Weights of a small GPT-style language model, trained from scratch on English Wikipedia: 6.54M parameters, RMSNorm before each block.
Each number is 128 + 32 x the weight over its row's rms, rounded and kept within 0 to 255. Layers, rows and columns count from 0. Numbers have three digits each. The size before them is the row's rms in percent of the matrix's.

# layer 2 MLP up, 768x192, rms 0.125, rows 133-204, columns 128-191
111:074156130101161067138119097176129171156160152112152104084162131134107143141148149132180131129188147137112134103101108146111155137157136168141107136099056120124076129114078097126123156146116147
105:164170081160145149126169135153143162122148145146101143136088099064066144124184113062108190043091120152171096128194110125135128153141133101121129149166134105172138100164102194143114121158130133
102:133175130063142194124102113152076124073107175106165153118126129117090094144123088138060083126182170113109140084155154108152105122123086182115129165145110162138106139157185107071157106098121126
091:135103208133133177103065150111135144190173121105126177109197125114131101147130110126115099154177158117121125204092096150160162083136138134100094107117103174150105158126157093088126105166159116
106:064119099115106132116103187176167128134159072138165104115146100128139124129103147103094074147125143161145106189153106091148086175086114090157108144164132116162124109120084181077079146115112123
094:141151162105096111175113146157150114123149149140181141114137160139110141100084135109124154122182117167172083065112104153118046149157143070106174143208124116149160136140120139124091138155107094
103:123125183076072141074146177136159170136138096136135040175189105101085133049170115178143114120135142114136148114126119091162106124136121139119140204111147147206167083110126118153147089127183116
099:123086144174122156165169134148133139112096174144137137103144146167119105138132132129147164068125126079111134159109118175183168080156077185146166095134172136166121080152099122144146123179120123
091:173126126166144118091117085149117160103123159054117135119139022174142119198172085126124155108141146142144115141149103171129167092129072121093127120162169142139129187107162088047140166100170097
094:178149125125148137106177112095236098120080099158107097172063069149136193137121146115115134068126115078138100102191082094115117172084164159119132124103083114104133170130196145174153117074047126
103:111149150100149155122097147178134117111082076190104186080088115139154135126131108073132162126109097149167132096157114132165133159063158111125077139128156155136135094096158168137128134117140074
103:091144146150101139133108104089098149101150152176069122132164152135165101106127078139184110147114094122124159167151151152093099184148120126162149072177210117196119113148097078114176135168167085
103:098135108146121132173045099117083138110109166134135112174156145146111124077182147161152141086171122096062110133105131184139116103145067107164123055121170127099137145170122082127094152135067124
107:127090162160185134166088126133101166150136125213085131147089117092147162158150154119113175120106142132143109113187052143113143146149147111170115174148134119183103052151139141129122112106077126
093:120156157088140155144143134143101177129068174126108143137072120127153147121129129161203137097143149114135105075136117142068162076135172144144138139081155150119159151107166134086139092146073075
095:119137154127204119159170136136140110098151113066145166118116087087122105181096153130112172218110160163128097140167110141126105168118136116133146198130133237154087078163151116089141131134163114
097:111094165139183094127186165124106135141119100126079063161132131087126164034129131114074121087106142103123086121116155080071117083181079093105115110166076153104087103116100108151178140140117177
114:089124141112121080105118155147146159103098126151080143150110113154121126144160115161113154125104161141119151122148134133113098171070089143083102131164119148173147166111147072054087105125133070
097:131147098140231123181097140094123107141116128110088153108152134145165090122127093154124115158138126106135137107064104079129135107121168125114123051109195088152150083118158065101100110122108082
095:145110159141087146155113141166111143084182129118163060154133133096091082120117163136200133130069072127129150130139130110152134136116135145117187079083155157127145074090102131142133073149100174
097:062129173098078122141162133136179140146079131089150157114171136142126081136095157145118087087152097157123125141115161137163132117137116133169080169070123107119158141073104066174169133124107136
098:170152085111097177164078142125117109124148085102139102153157131221120130128131159149081116146157133153133214109094115135142159124121133078127087174175142115163081087096149070141099145158093106
099:086178132156145142106089173120144123089165120124144126119132156178129079157148121077127071134154149172128161140159176142131112176181109087196081063092098150128056133097160113126163113146106076
100:148094153059104086170140091139027132103095147140118088109121165097147150169198114101146121118117110132146088188116157109175159123120090119126102106108076154051157117094138126107132141138100126
103:090123151146148151067128136143119136105116152072091142179150142080119182130105118101112109105097134143167080159191156136144128144127135139138128066104172151118122086156157121112113149162140089
097:138148103135156082153113124122117137141147133124112124106108065079114116099168104098182163134117071161150130101128142184071154081146137124111127050144142098153070125104180146139084144173142146
099:144105108091143126116162115184165156211120098140070165099073117089079163061137099154133183164154116153086201116091121131136154146173147099120126147135143172112113098161119145063118132142105178
090:174143197065094142115138140102106121145143156105158095155144133124085150108125100152141101098117172077119121109122074067130168147121106148159084169128107119153047111096107165207094112123142125
108:195095147132170120155071087135151120095117108171070189062133098059134114165140081141123169155180107170138108133095127091142102127094169139088121109100148069166105095125132112089165174168149124
099:148199136113149164188035147121170094141147150089149125157158107079135190023133058147104129127099147124089086171132148102074111107108105182180124091168058139113094159181124103121095150124127093
101:115156132103040113092108140086165162104059144165074153137141130095154120191144114130135136142095122139111153138157184112121149140127088110082106144160176106090103117108185160132100224105071134
097:075180132104136083145083126122182162141113104177131026130186124108125172120174121145113145110134099127088140124136182142132073180174121088095154190122123129127155107114131151121110164076111109
099:091084157089122180110127150080103124160078137102215115130166124143109145096139104127135150060099151127121193136129103127098115161183109096115137150104091081130166130133085135101037160122155127
094:114159125149094109079167094081083178194127085195129134142109155175150119179137134086103092135094153113151121161113151047121098095148102061092065116134098178118139096114143129152151143152097120
109:136175163083195134167164076127137138167126121083172090076125137155102174110128107050143159104095160125177146125164156113200176117167155079105148151106084117106151144117098149121108095093175097
097:130141107139156117123145088146136136161159189104174111163116154127139155141183139165118134098149150134100089115155112182123096059114131098102132136197085157160107110090143113081148063141124138
109:109099104115107171148122120144100191126099105121168077152165177126094057159135125140108115113109127103126093103090150144152135127096128126097139135165133106142146172074099118112181124101092041
095:167150177108179190130123127083105125153088078153151093153153182123094152111192121132149110095120157092129134153186104187103119186121151158106146092126110118150162148209114133127132084091070101
098:083129051169143162143102074106133167132150101198100143115142099080125126125091099140091213125153146176125158159175127067112143149106128122070114121140087108121161165117139107094124161190160114
087:086101148115175162129179103172181136100086130138119135137140135135096166142142156141101146091162117176091132083133146114118170171120104124156099085123113151128153099104138134150121158132089128
104:116126102156166084080103116124190119067133107133117171118128101123143084142108185035122152144126137072120094068137163161118130120177116131164132149139156111117091138105191166075126124173114102
105:136133095118180199141152127121107173124179132105105160089134153107113182118114096146155150129058127144138072137109143158141094177134140120139084166134153139130136141186116099062135146134133156
097:150144120113099136117135138139188094081094138141147184131176113125126117134081149143148166084158128145103129121121125178098128096132152120159061064143128123142128120087070153184176109069139109
109:156156138124164135156118148089158123102027145127129145107051135114098130121161182139195144126119099051135173154167107080137083198164153154044155151149160107122131069167167096119134105164127122
103:187121124117194199141137097148121095169156158080124121117127094120100096132047137143123131116050107142094096134078161160078148100197153147138111119071117141117129067088079116098119133112076161
103:124168124141118125138165103094079088148146168172103093137113124131133124076044058195137108059100112073106165132088086185114123105118141051165127124116114083119153144123140150135123173106151170
101:145172180137128111135147116132070094096069106157127090129083207105081146158143065099115102104153255146113148090142104117140120169076163139111081120179091119100120170156143133140143110159139147
090:141153118126114156124106159094113101159087068140143106104166183144143124176117069159121123109185103137144065179101152145132197193110132090090104086165174095062119101096141118148085129122121187
098:105095120122128077116122077146125113116132121139127110131137150134162160147101127098094071137105108084128174071076148186108139094111177133107137060129146115123113067059144137163160117150164150
093:106119149109225134147149104099113155141179068109106133179156123090120136157138156148116157133126144156159080066113131118176174168129134148111136119110135087129127132183138139121113114132107140
096:183113089154074167122143121150135161081144141110190129135126139148125175082114152140155206160110122137104101129150150140142155136135093193165142130098127187089140115134124106134093078085186061
095:144152099117122152184152091117164092148109161121106122113175148118176139174105147115169145160093124133129143160152091101136123131104094132148143152135077148188167138125077134122151153119137174
090:119137184120058156084157121149138138131139137057081104133072084116078120117102121125116126120112152111143147129160096135124128107155130140118112115081122102119152201126191125123144148127150092
091:187142157147146096171141119167136171149145180113105123166063086176159161103149119106148147122180108131113090142078130122117187075102143099075130149159104096133164153133092172142143121123075125
101:080129109187111151088129114109118166128161147145126130146096155066170085121125128105189099171072138152103116085162142105111121141167110141108064107132120135088130141120106145106144148164077104
105:163165155122162166102083166149124156114148164131102110139105106137122133151142135146112122132062094139180110146137129116141113172193089156114050102140121122105146169145118190152136084057190107
100:177131135170111125145088172172138117095158122098101123109147079214122132175148097155180146083096089129076069110148127133128180113139117154125166139107108080107108161135087106146134158112078077
092:137171117112089079126168163133151179166107141140110144100138146049131097113144146102147141068096093098070142090081085125084129093108134155137091139094086130155135173103174106092091107150110104
101:140099140113139159112108154102122116148126119150099131077118110098140169135107125193162129147105114191094126095126126115114117143083097133119132084119141143121170182100104112210117152147126158
093:106134132113102096086110146154122111136156089141096152113120061174137155167112201109125143114090122172139133113129108069138166120110110127076160153122121164127187092120192130164151158109175176
096:099074133098130096147143113159170152141090112122197153123126149099113130152125116159124199116095163096135155124103178098181097199155086141119167149124098187139109134106121109127108128134065174
100:137098095098148153072164131125103118104165118168137154117141135141119124131074129147107169123139147120074137144132115112115130085151147184093152133151148102098139148060100083108150078196133111
101:146164126130184064057113183115129080194160128112096172078115119104196149120050115131093168088148154094170123118154122129063137129111130123085083108116169146177093185138156094080115166130125170
097:161136123097140187116115088144146126136111176152143194078091170111173146118116091140152167159160143149100070134145104140070166145119124151145119158076076149134109123174134112128071068114135133
092:122078169121157130160111125093126166129133135155095177170182098118132084070047154158207174133085100149139147128178165104118137134160081103099113132104162176100197177128078146122153123177088158
106:173139110107088105169097176133195113154138120040169129181111145105142150092176144121066117120116162161131156137139100154183134100088120110138131139076119079134143132107148093113149136195156150
105:160150102134104132078110149110112120151100118140117187125082132166087090141139159160147107105107111066139105119166103148127130116154109099080097135172167148129110123128188129144102118104138130
095:103099130089106122113140078115140158143201101125165109130167118105141017139166139121127115137175117128115119089103120166156133109162085065149122089064124159091167131138108114119139110120116214
100:100080095118113166121122108116172115154195121141118127060143149154121119132070184102127131125193114200124166130149140128177106123096059109141134138156095100171068116149100147080133117122133132
098:215103057093139157179169115103156032126113099075171131155131148178089104147125152112123101120116167106143133120152109149173181177105108122133107166092161135141120143084129120138106147149102114
102:170101136147072107135120133150133149119150145075142149113086136114136090081129107140116166060192163181126127153157144123109132101099128103101155127142130047170054123123133150079142141096102086
101:163103217113140084125174138190140138176156145114160187106135109130121180100098125104102185182089175098113115160116139150114083087119119161163190116111151107132152109109128094116108138132083145
# layer 2 MLP down (transposed), 768x192, rms 0.111, rows 133-203, columns 128-191
103:109134103093154133120131139109127151102130125118152098042143083131092133156107106069116163125132175159118129131108102155127097062152126130088156113151119188136134099094098167126128066124155091
100:152122132096054142152109123132130129074120132205187111163076097105121129130131185118142151141123073157165072091069095074112118056138079139132136169137121152061136098176103087107119142115092168
105:133112133118142144101116070129148129171112165081113086123121112124182119155106137115074135134133104173115090101106145114145112051157113121102141134154118159064197080085155142138152129119120123
102:174157100153170121111179128086161124074105118163107172145148076121109096129132106160136129109104134079147177126144084151148198104138197120145134151132181157147091089159073140141156101154160143
101:136105114135164042157132184166116152110100069115188075176125171146073128174149130126155143168113183147090143122113107091110148160106150145086106164181143148161101085123056117112089076160113152
093:143105105090130100123105187048153155154177147201169097141122123109118181062084177186123101095141156157097086121105118078059126108170132124111170129090115166116127202170140157165146095138093076
103:155139181224155169113135080132137085092107092133094098104142143162154143136143111076058145131143130131182099070106129141171106171156132168150133153156095107138176198138172107109064126094060067
102:119158115154112134162107138114092165147086116105118119175150101103065148098139191126091109104125134122165072050084100097118146147150127111179137136139147140128123158107105129176106155136129128
098:179150136080111136116136104084178092206130117137067126183088114147118167108102116084094160101130125129081087072064124103135140083156122117105214099088190126101150128066145075127153063165049150
095:077167104132117154129092110126115093160105137178201169161158092174175107124086126095120124180141123142121120150175113150160102106085175147106133144118088078086096085111167174116186142106165179
098:142152159183081168127119130161170135135143129050196160203155164162150098117101122120146115074138120066152142071119105085152097186147167148162098140153169122130146127139161139151148158137113145
097:122134139085071183111074136115131074135144173119172132153183147152150096156123072092145092167095109119118155090185114159095082128107117121164132111136139115150076163120137141117136172181132108
104:055125167085124073195139183113119069111132106115095127146124084153107118104186117124153119098177085159158123119058139115140126071156184110101111112130187106070150114112093175094158123182107140
103:119094143128069139110159203080180149135093124163135174125141236110174140114133151184188123184118112110135132100145134111167154095134133085117132174127091083180138139113104172127163069125164106
093:110149163120101139107104092125172086120132080134133084132129102101128121147146086171082106166138110079100138161115167115099142202130073127114127152059181092127193126142156159101086160105119127
099:151116150165200173094144087183138119167078083091118157086174086166174126152130098101125138124091098114166142159157068145114204126124119131098061127107151180166156134137139125149070098166064169
093:110101158131147127146140123124172105209157146106172111092120096148158137179128116049137114144139167092141142120200095162095166139053132118127096155082168111056088077129150102183083109119079134
103:108125147092167115128153095210152153098079164116165100155125104181115128122119104039131119176150150121134178098074146074117049123153091156146080205119156147139121138177208113137139109113089090
098:181119144149119111163101178180134138166141088136128210132091149138109080177197126176105105194091126135071140117045132091181096172118158138096116116100109172095109128135127199108167093118073119
099:138139086160137204109091016104114135103160143085109120097120093118089101110042121107163090215173105104162083141102104113151044100109188107134148119131149150157107153100113122096162135125199093
103:192161133180163088184123145095178115154095122114150092141162097129097196124128119119124067129163094123176153107105126117105108174152059167179110080091124179136128105139148144131133100148141131
096:120143098166176113118172140159137130078085114132136104139122117171133143190083177182161119120105088100168167115152102105161123123135164093141185141127104175113078160092066109119102169155137146
100:155107092115109126106079155139129118093141138091118114160123132133117066115198168146102139121067098104118144113074180103100113136168191059091143135155114086151124170074144120114128132137146102
107:115150145112090191104160103056113075181137067142152100087096138108136092171203118183168150126141118123095129089126091145123142105101145108130155242168148099150144089163134155122166119168126148
105:142089062081131137128126133169106134117163181129100128108134121116116092093119138149079152156099160111169086086123118140108085064132109166104107084088109154142176133081169064121124132154120172
099:122076137145140132134106192118146096080159162105093164153140147105063122152112180114134147144170134152097154096141154122073152204176139106061082141103164140099111130072165111117132153126087128
098:188098098059202102114132101117212103156109157171161150094146061090127117104155140134037135128145120137140160138117087143148177157162064184142141189181179140160107135117119121097107114147144138
088:130153130085108184126063133115171100164125094188061149068126132124167167140142138111111116126131133146137136156145133179078082146110131083156076144117157157094179171202140188123076130132104157
101:193112100087147173066122140153158151129126175162166122112203117169163161108110085129109120180111126154125141114060120156142092020150116085083130168121102115081076150155144176117177139087150133
093:108121144186108132096102095092079129172080092099122118105185108118150200125127143153038129146150071189188108144097138143152133132104164133169181131095114122142138109118120130139133143094151199
100:120106150143084087112129100067131203098119140136086150115091121099131090185148089103102140151174132135193147161098094116106164147133114122146180147084111196119120090161110117129139121086137156
094:109082190189126133141129114110189176101116137212139111112161129146089117121115140090180151167075173124143068160129226187168056125127125114122163161109070146100140142112152126152067147147169116
102:152159189144097188141138161103134186140171060116138105124138124134097160121100076117117115047124116116102097067094156125127188148132158113175121197105113124154048125093162235182118141133084118
095:141154145127088094083110096132086144147174062130118204162099130149098110102180123128165123255111128109130114172141151157069128144079168077074135134106073156086147128065137142122150146088091181
107:164164152122211173143117098171130191136128088139141164124105156111109100140150120119185118131090121109119141143146136129114161153131134124184104146046121147087145110132078173112070137130064091
104:093165107092116103103093034155118163096153148174110147115156152133171171118137119124094143075147129141121140190164170185116060136119099154113155100179136166103136155117153106094094149075106102
107:098110174127194089123149114123065157075145121114133125152128122116128097161100166136091132144143151121161115105138134140111105124082096134175129123154093111132181127046097136108168112147111080
096:121125131165046128142145081139159109162138109092173162058155149110169091152163113110132132083137150192110121179161167154090190154086151132141093151070066086116100127148111137134174097106118145
102:131180131076153128150185115105175165151095145110139184078134112111103144113146101163126107138077140118156131101154152113160115094119188139061138123149146142085100153128101189168126122139178104
094:120100095161185115172099047186146115099060071086118086183198159135116120098118111134157105132134123085181167123223152124116131117131102099137113115130111131155149110135131150057145073101158146
100:137178111087130160106119160133143087124141104148153087113114085167133187154193136110146106164111051121156146092159122126107129119102088104136148118166101051147151154134113116100129121094126160
111:119103115156073130136111101149146136129110118077091101183144091109146056125103147195091093097089079075091165119147084178145152136178122145105121131163118145134113138099120138176083180097127102
102:194140127126187072148098140108155171109162108180111135077050137121156191132132119120124132108181097059152182119094109120186073164216147120162097146109105187075137108087114181180158122101123093
101:161127122098075081114158141094132135114135101158157130145094113186149099113109095191166097137107128103112101158153146151130129176160093116077108125105119169107074124161145114168097088138163156
097:152083101091137133110153099118144142139157170115134087057124118126085128198100122157192084146072160118163168152061172112128145119195169209156132132112060166062083103110106106111132132050088107
096:141144079087113123139099141133125147152119147133126094053089130169168087140122058182077077093112146095165129191152097174115173138097145072066131160112108116094111150168086112087129104107093165
107:150118108144108131108092123054115177129097149169171116141112059096138141146156138155179112104114106111124162116151128204082155169160147120200094147110133141092098139130108134125145123134150126
092:146124114115129111105121120115108134145140123090130104124111129140082157165147079116125175144122094105124154095157138101165132079136149128117124192151078148112150154120168096106180151116139147
100:092134106089112171172197194178145102109117123115162112173110118175089094172145078119107069103118106137100107108150157124168079158175083083104138149120182129146141096066158106158131136176113174
095:110057144153109146132132118129130117146163155080088150166107166088122080081123153140092192109125111114177054076135135138124151144114155052111113117097118133118126121132148068130080097100115125
097:106144083139083150082181057124110123179146108145088149103139129101134107115133089107159150099168153131127125120111111137081153073058178202139057212106134167117135120152094145105126079134098151
096:081083085156080102154162112223179106164149146011143144141081141165136077148121119153145183122144120091155136185156147151096096119098125115114158125162114127093075101081104179126114059148150076
096:085116098112149160146139152141133127143114105174104141122128090188155117083155055069073088111166152086121166137188096110142159043204120139129107170200109113103126141125145158170174114120120093
090:105138082110141099138104118135128046174124109194095107123157061123115137178112118138159189168153123112129206115115126137106108133107119151137168094140093065125116089139151124122119104141119091
096:112081127162144092108081146135104138093166132106131144128120133140105140151117096135116129080176161058101124148123206084158161119090166135109103087077179092111121159133155099120141164157062148
103:139131163137154133125169141062075165161142161128125115100076152114138163096123117156137150188115058142117128147055132103078080163174102115091088160116154209165162112174074109126179127085147132
100:130150148149168131105146132170120104117139173132093157134157130124086097125125169164124126165099172169114100152138101074106115118109172095074133206109055106122141093108111074124120162091102163
092:130189154159089095070087159101093097117096132105146161143230139109158116113201165115125119076106124209164128130156095160170105145103149138142132173117155104117128173089123080147158118119130133
099:094118102101112157111072107095120094082130089168139037127095127122098155125140145084080143080126127208112105121082103140088086138081095155176130166164110161106107123155109124082157120142107125
101:173086127117082088139095141109165110115150199111073145109086052169142140102088125141158102129140108163126109117107168146171096145119125076123076103129122208157146093117168151071151146144118083
093:125118143145124160112129116085152085166160083085118152132164123163139125109143126089063082143085102109101125148146130205102180139114127083055128140106157144108101130079140115181092032053167124
098:151077133148095097067186096160116123150137136134116112142157133078156150124111127129137103142062125119127183069043127120195162139146174129140184117183103116107151157086149166112102083183111115
100:193127092145108070156126098128103134102096033123128108093136143123094140128098082109117118115103165067125133104182138114149133117154080075120157121106063166103158156167119092127127133152132184
102:061121175132173149076089053094108165168074137101130153089131165084154182098107175108131169132124100204138144108097116089163179137161075110161096181131109140129099141162143089131160109131104164
099:099149116106112099136157084144082155118048139146109161135099118076087152072110127095114153099116046156120110099128141146135146111158076120151068101111103163172146126175154130094147098111122162
100:110077173146131131125141129104117126122158158118050116123141125127124134192098114126145147138092135073166121141123163071062128140114140123171098134154117168101144143114068087174139155180105087
105:117123115128097143105109120091100132140124106059092093164179127148096094110111084118126178145155117161175119128156154134140123153192101121171103137097191081126139148141155111139111149078084088
094:135178097103101141161156159186131121108094140145115106119062119163111096120071093115123171094155147120157096172107154177076127147126077166105143145019102176099146105098146140081096061102189131
094:113162141115146117132116133122155109097126090154154099167133119119089135108086150069157163081125143099161211127144158119133034072119103100105103123126052118075089104146168102114079115117182085
099:095166152097127156112127201111084133145179115124172132097142207127079155136084131108101178132118146120194150113138189105105108131090113162148136121136168126134147123133120169104115167135121127
099:140077135124123126158113124111155116117085133107153119151135123160149124113044150120154149095165128171105120191147073112123102081092144179130115139151104149149111133115137109073095121100165129
# layer 2 MLP gate, 768x192, rms 0.125, rows 134-204, columns 128-191
105:183146183163110173139169111101152153159095172136123099113063153112165104139171166103119191107140120148217108151172043101154110099102155125123137171136129118074118183058137107069123103125140163
107:107146133148120078111095097148105136137129113129090105119073144150111139166131165097098081107170223146137092088152076157115131073157129131163182116121114118006111086091153139091121153136138104
092:132091133084103151139165153157107161143124113099164188149112046178142177064155088114059164127150210157119108105084166152163133152097164068125108109133130105118151071116188133143094103089155130
095:132130121095153158073111117057143174127126105125085164131123129150120118133157127104112138126110168145128107066124142130110145067125115216133135155128127156094150197143120134118178134120162136
097:185129133137144094147142156140126095116120143120174129143070109163169226134130109139118136096156156148070091119118136145067050176153114160130117085151090084158095128129140139181133146089100068
107:098142117134115125125105148073115085125129133121123134106125095142146151166136146086136131117112152117119132153089200155062062169132103185186160062095078128066055172126089133092143139098119119
100:140180168116096160107100123089150116092137105126102120133123131089189148148162121127112091121122145088141127174188086110093118144116106132147108141143093153106138129101138162138109118127179159
092:137191171094131170115067117110152103186131177123135103098111090146164139118120140112105091097169087104102088124106120130175206141116092142136206111121063136114146135157077119132101188065149135
088:141154119155088118177107134136096133141139150067114118107138102078115062164144149129162158181142112166147141159100167175115173167085150117117096123108152142160174124123085150152087125217186179
109:170086138211135160119169111168115128191108159160135105162173125096107106133142097116130150139110125086154153101112171151078120099118077101076172135155090137125074215105113165095097085092131119
103:130110166152160131143166143113154116211184055073180125105069083135131083103117078094119105111121137174108145122167112089129102133090067093118121144000108114155099103127183158106074142152122129
100:122127084129176178165054046150100196116137117144159136149181130172105138143148123152144089146138170080125110135167100167110169095111078098195125114092181113103114128169115072151123180100092095
111:128142149140129158137149053153146078121096113099116066160177133157106111155133144076160116145168149059144172120100133096122139160018137160097196163143172109101095097107154120114169136156168055
088:120153150136078101145132140161088141133061164115121106140052112137086116153137145110153104086149117062139082084110172157107212086119160137172139114103207078140084121080133135080114133080098102
094:130152175138137159106078137109138134109090119091133174125126186183105103092134099130132153119115097169114141101174209147122169112079211137111118085104152101150118153101098145137122127067039154
092:112175143109097142181078093141149140151124142159159154125125126170150087207141099185183221124158106180146135140146085141151137126110171134154193111124160115175139125088152120142049106101147118
103:104180170104150054175164160103097100065162157143144127104097089131068183095153083171117151192077090181125156149199113107119167107077147134147140145128085121142076116138130114125153170138113097
090:155117146101129166164089146141118116120113207138115082139119104108130095176145101073114114102135157120082117122108119094123072170106103096118161064080143128147162106143109120106091106092144078
094:124162154098119122093111108142130063149142118132131082100125138193088132130133129119067131104139196161069120158164196156098150111218090147122134122101130055062149107105187100122142141092151073
096:124222162148155141087126132169150148115128121097157142075075158139084072125135138141133126145163112190099120116164101080195130092105112141146151098155117114098171067084159130113189168162079133
100:116161183106097157098177142098110141104107127107181146123160081092163093116147108102107144130079130129138092140181099117116159096085097171105106177200156186119142179081179138118126142134149113
102:088163103120092086142130113154102120091186125086121165158082151099100140116161140155171155142109159116183140177143101056135114193144135148132090072142134103182036142132141115133107133127090119
099:130136152172155164117074165136128169102130131152143103123146169134109108117148121159126108185101105128173180142195087168109141131127131197162128098089131095182081129103090118163062135093148077
101:103111164132132105085118122224116099132096085147145095150195105148134135079092161144098131138093156136158128181149152129109149102097174096130129042095165164107085073101137136172131132100124118
094:146133060114116080097136152087122166137121168078076145093103097137021191135133118065125169156135124142171092111133106081146108124168126136112082116083082140123129132132189157092158109150130112
099:136157114151097143107098115112073118092090107114151170133108108195142131148130099089130138080115142167150171113137160143137089137194149119085131133134091117130190150043089130113091133143106104
088:143104122154150164115148190169104062116111109155126145099092125101198129139170160092095121163118151186130167156175163078148087111127136136119095128054208096146159155111179080183174099157128159
107:086191170110140169062105116058149136125112071148144120164129100177185149116087130096190102115082171107134101118131160125110113161148089121139133138166085103108150193101135133121110190170074128
100:109167170189093077168112159118107148101142098134155170101075114179156168141149086123136152181097131145116109113154095150111154129106115199135155147160144178036153167087094128153128122108058135
099:171125103111116088124148124153146181123185124079109100183110101094171142114136142117156139144106110152105176109071146137117083103141213152169119101121134136175107131133105149102111171112118142
099:096171144141159133145106112183120107158161139132163126156108161113165112177185127082133126167122111168145074160101091112148134078147125081153137062118176162126056175115138136147052144170156103
098:099085116113146158117174127149096098146105165161119114113158126135201085061131166055151175215128115176182110117153133148097119214144131108113125162155113166175096160111156135101104075128172105
093:196137112146117182118062165155154095062105174099161172152141086144131161080128122128101164151162148103125140104165144206125130155129119165158135140077163071137101147092092121128118179101195097
111:180078125164091144096093187167137108130142093177149117133095101122126114106107168086165156093130113127062092175100099147128076078183138158165117125152137173135130110188109167170165155136124177
091:059079152137127161128121147103167169131119107166200145181151117081161106106125114128140118152135097134069097183147117149119118120107121116153114113094090116128108087137160141047047121092117206
112:140141179111112143130090191102109123147152178129110061137179142149092122101162096104093082165165136109121063092103147153125125118147109184140112175111159075132133082168153147150149128103082032
092:111105073146137040065097118153099110106130149151118098143106157196140148144078083151078129126153085156126067167169118148111121115083141154176136131133167183054119118121175113113063098109102190
101:135187146136108122127173142100113150116083166175123116140102125130151096136145160152144093140072086182158133064126151103175135071070191146093095123146084127084082095105097136186118086080157125
087:089111112199092096127087137063038104109162082106177136146124136147121081140144115183155150131104113092085096116165146135148096100096143122114184179125180131042165159151106148158111116061156093
105:090187206086090148161156135178103111114113144121082078121125162221164157108130056214144101164124114171121121137069113128195122124106141159082124159126085153094187087059059102096121103044136091
104:068129171132160133158125180175119190100104122153091138128077133115092152107146077122100126086115187169121068137149125111101174136166110105159117148164098136088100090074153144096131152163119147
094:174115105132114148116104104149049112153087136125091123137076083121125147118147098113110116095113145078103110145159118165121181137132135043176170120108118113125118107109114139129129163092159177
101:086096105151130072143148109091173100149151071144142103175057169179061159119073194131160098067110119109102126119074111142088102141158114098113072150132136096131159145134141173147097152120124116
106:173114181134184176137153113138110147114157108109127079127160136120083088090101133129149195142046106144125070096141160139043146062172126161093109116124150128113114122095144086101155141173091179
106:131103141140138109158135188206181126138102127191145135123144080123113086134150195092124169147151155211132131144132122126115115146159167108152185131107140155127127130123125118134173148143128132
100:104154168057133129148159118128131130145114106193126161160104128090120105158132099116157087087114202075108138133147109097088175143061092161176137227121158053071124118106181095157178088131157080
091:138082102093087155166129154165118109128110095128044143141118153139103129148114078130143115173166088129123103155173151181100112198127096115115095147148218118111087139126130134180081064155132091
101:119097124148115145111150125122111135086124079142120089134131084153075127169113080113141170115131116176122143154131145150112066164179168154111126145147122103124136084097112156148139152160121219
102:155123071187051132074106101186102122076115090111163135137160169151091082140178113128102089136094140083112169170128098124129110188144079141100143177128138159177105139118150112208151115193133135
105:092124119166156126183142095117109141101130120088132102103134171094133123120199158116181155143108142114169203099114122173125204102117150185116099077105127139107127054099074127083120092159163120
092:060177111173099093112106154159147084121166094062122111166048137094130129101077133141143170135124134114135175119185084091108106117141177065112129142133137146101077108137213104097161131129066103
092:134189103160142128160140116100136119144082102119102112124150067112135096074126101104150181109142140108122160140083085117102141124132182125153144079149109093214131078118113137079122161099163115
086:118133147135102103095128104151088181102147118121128123154133126139163063176049055110129152164113178110105109137141094128093109057097120135109129113142098166118103093125140108121146078194166098
105:122121118096142144096128157078092157116190096148178163161131132068127099165153080119147163098069170155143161093105147121085078124143089118132142109073141143081130150108163129074144175183151162
106:104149097162173127153108095130173171112118118088146100156151144130122207164151124137099104145124111132166101104078111118111140164141133150093121175138115098112169165182111216094123144073101125
101:070153158124161164124119106097117167100081152126148078184135139052113074152162136094113168177164196101144147159148133114107081112125183133119129158142132144119132129138100109100112092102190132
100:134134102124157124132109129123093113109114089118148159103166139151098154113131108169095080172110068125091168179165195127172145095118115149144152154147108091116157152139103141137080125130151166
099:141105112144100115164167127139108129066109114127123131150096104140166114131144132155070203133126134089140101133094142144129136133162103135127157096171155086158163112150184157121147121150162095
095:148042136178091121173109144088130131107213116107140154104115108099188115057117135124148209148069152154161209124100112112138111080142082087099147101083098110135147106173133105134141120108129180
093:156136060175161115095069101092112106122121110113082117092130134132125119111132092169144122130097040151071136120146102122099136071096144142123067115073201118095133144084171120135095105145138104
097:120103092107153135075150132112124172123136114166118141126128118128132134136096142099082163130138100125119131113141075111090168097214164160103185111143162147112109130079130136160167129187097073
107:075110121092153139152111135164115111086080127156151097129123087147133154063137091119112109168124113123167127124105141129174107098166084105134155108128125168107114135135155181117183050135108136
096:159126091115114151104117120108107131156124228126174137062137108126195099120100140159149140127166113148056114129163110162081108150073116172166151139113143125136080105088128112139060114106122168
088:164129100126125100123094140118140054120121123133155143124130057147178157166129109092156152095112153153161136115151092123068156070137112105136150067114170077125072083127132125159092122151154119
099:191119125113090165153063177131149158166106120128170134153143154117111164085094144065178157113142190198087073157168115126111110099182144088078104142095155083166067150099136070161164114141176153
111:131119120174158125134118134084064193101133165175149151131114135134104115222110099103092126127142171175140113068075143134140124145129100196144125178140079173106080060170127138108124120079202159
093:133112106145117083144128099146111123182153161091154086137163120096141091124096152139113150094160093178103100141129110128147136136110125127063095134097083155060145089115134208074139083133079154
096:079141130156123123179139142094141184094115172112197156120177138133122147143165117148173146130147123127134100111102082096111148190106106164129091096081102115072194101134111087170115139127129147
100:128169153087103106131139208137102142074105133101153115092120177168093070138126113183094133118101130163141134134129090126152172135159157195140134156107097108115148172147115184079118112154153185
100:111081127118131158087120175081159133101154081193123069109131153107154131152132138105156169143100117096124092096132083129120105128095113202102140156081124073135094136124103096115170112137111129
103:137106190137094120154170145095096148129171104092147141159113139079079146080095105099135090165135108101143092163132107141127117203130139135163100141104127086092155117148215133068049157144151131